Each number is 128 + 24 x the weight over its row's rms, rounded and kept within 0 to 255. Layers, rows and columns count from 0. Numbers have three digits each. The size before them is the row's rms in percent of the matrix's.

# layer 17 MLP up, 960x160, rms 0.0895, rows 0-16, columns 0-159
097:150154091105165118092119155162117132139137111158110120136096195098170088114151091119125133143099144165137089093127134143116150096121117119180141124138141155170147153128154179126123120122122129128103136119133107098143094104146130104137149108123147111114139128076137139077118120135108162106127100130140116134118123169155129162112134104186152110124099108143113133136139136124150137138122136146159156108155162111166179167159161115154108115176171133161182145116105146109147142150154118
101:151137117098120110094132142148092145113130136168171104168112165122157145115101106143089106154111147127116148105093150080136094129069121106134123138116106138176120106117126140129128146069120088113124096106121104115119110140107121114161095113147098122142102135134108118154107152149137122174118117111125083145133138198162145147131111142130115110092115124116072120148093139083147127213110145140144104124144094106107115109136180143142093100124130124140142124132168154117136117139118146
108:122090106108119109095113109126130135128169114165073098110117159143138137133126125114126142137122167136130087111126095127145116131112080185120142135126096123184128098109116089113138159113096111110151096141100078139115132114138138089125131143116176127119101157136116068143136136126138099123117159145143061131153093122126110116128163120135124132149143167172103123129093134126106153151144120106116090133104132157155093139116115100061129117086072086149157130123135147106099117129151144
100:117117168138163139114160145142104148117176184109102120084153186092114156148122142126093134114102161123105119117153123060138161143102118133153092148147099154133140123106181153113156141137126133138134142119123142165120120122095109094124147138115181110096105087132137143109121170075143142140143155153132134146110109132169108108153170135108121152144134144107134104117097114133159122125144138103181083145120139071134141138153144145117120160129140157144136102154103135139153120115175100
099:095106143152136097106153155106150172171161137146109127156101108115123104152114095124127135104083094114135112123161129137164123112117109131096134128148114122109170119160144156142118116146164159144118121106114135125104115095141109104113146091093122148106112161108148136094096126086116142117173088128112154078103116130101130119188125141134089107137181083125154131141159155130136125113176124119107144093131132127137144134152139101139093157132121111131091124162182145101174131064110104
090:177112147122163168059174147199106155117122138117139113106152121126121121078112124143075154125124103144130158105124164164157129117150111154109144095162160133137145133104138182147135134166111113135104124113100117101115130125105119119091113118141138141131119125116174112139147087146138094143132129136120130140146141168104129130125098161123110124149151120170150164143142132167109109134110118148124154140094153126116080172093147090124092109182141119136086078149130107111144111123135141
092:125135121167175149117147150152146124145133123122146156139104120131108135118147139093130134108104130147148072156126148128148149132086103149098124127138163113131098158066095142083138129120124126137119128116111078127139091183128148130118103140122152131122108116082108121140125091153120144163154177150157113159122115127105110108150107158173114118146153124131136091195153144154152159115129181116122114109119132127146112184115176103081130094138143110153145138129137151069117107170143145
095:095140183072113136122149132120111154109145117189143130128150123100166149074146131133127145095142144151143157129140143131137152135098085079116122105145118129165124118116118130119180108137148076131121147138106098096102099124112133142114080144113111150148168098111117124142118148135167152137106125170122107098131099133157105110113133117167120137110141125137146118129095132090103085169132116125143064124098135137078070106128184114142115100147125110147148148130162118159157117116135141
099:099116100129125160081138148133090136109138131165093099114092099111158152109143125125147139116120105107157140144091123121136157110154130102116167114150137122144061099087103145121094166140172140127116132112129144130136180164135140152071125123117117179123121120140150128134065140135135171137167164160145109102114102104161105159114138130154104106157168138135141127169094145117178123122102188108136124136141175117151138123125129111128097178117150107128147120120140123136098128102140148
092:109092172107121137141162129164111161096094114173147093153090138140093123107128130091124166108161130111121096125098095120130095139093098141107086138167126141175139081125112152133153111139145117149110119139114152095117155162108150121148171152108109131142131099148092109112128070149145124120124098142138134091140092153172146114125165117114110104119143148136153098109113154144138145102189121131124082151147127115092107135128106070109154133096080127099118150115114135100115113129135139
120:152107133158124147111131185134115147121161116124146077119135144124132141142137158101130143148130093128132056112133133140119143106119151104176119131140118164104087112121154159132111097097166117141090136098108129115141135120101090127147115126118134099104112161146149121108149064093124136145165136149104119145158096170147133186099111131116113114156148105115091112142135144168118122159080175113178111087106124065111118132130128113119134132119147140114130121124118145116124127143076067
093:113115115106086098132078100089116135115143142103154141146096125096157117117153122142162133138121159123160087113120160177104168111135137163147140120115103093112090132105116162136132155117165160102134124144157123127151107134141149131152067112055132111143138177138160089112154083107117117152114148127102124103146146120149160126150126118142143119191150154121120134132102162132154106088114120131113086107153147110182095136133153145094123113144159085141127119126137146145155120102097119
098:141169153138154119121169133172119190111140071119146150119145113162161129116157118074107131118110177193133117149128118113091122194135163097120120137137134136134131103130175116167113123125105124125126114129123118097111159101129148111125114157130122135090149114118124146115150084135119121169129095149115120118091098144131139150155148153111129133138141116131120140138078160132124133147163186119133162090096147150112133133099173071126120094134117105081133137095121132140108107102101151
114:088117113143141110143131130113077135088150134157078129060096122100134079145107119083138143142105147139088091153164142111101145107137147111147108137173129137127134146133160142097104124111113096136122134145134166146128116131110132172080095137104128140125161163080133139104133084101111100113132158099131153104076135116109134158119137156158140143145139128165126119132079145105112171139138141096155131100138151151170143161114102143130133109133133123085084112107125146133162077114116123
107:147150166115147097076136092172105111093120129143141139111095143128126120128131108138101095159116170149153129160135152066153180116092149123166134103139129169206145141133093147152145119142125135147113118149113122113105144165124117113159148146131160112125128101089092099075154103120175112132149141128137151142160118119152113183127109152161115124119116083148139103143130145148128178155140159135163170117131108121159120135160148136129112149118181116152136138142149149130119102141132130
097:131169107120156103116162128094140146120142074097149134099130104148101141179171139119119175091102182141178130101114125140116128121122126186124106121148111138135085121100170098107141093165133145127130132109083108138125145132152117113125130180106142191128140160139116126158140102143105120109125105130082110096171116126124104157105160139126106156177125147190113112148140117137128163150126119094113100078138135131109091132145132135143131104129134112124139134147146122089125143126081127
092:042128133160143144136114140129068133118118152135122095091136122059092122135130133142114100126124153144124121129085110134107121098096114099117142107129100126104072138110146125115126146088103121149146144098118141136133134110137130146116154132108098122146135164150119139083110149105170136088166109092134117118162135129152101165175142152140187124126149112162118134096130173108138112073132140075150142134144164109109143137144113113129088133104097118118120115108163146157123104149091138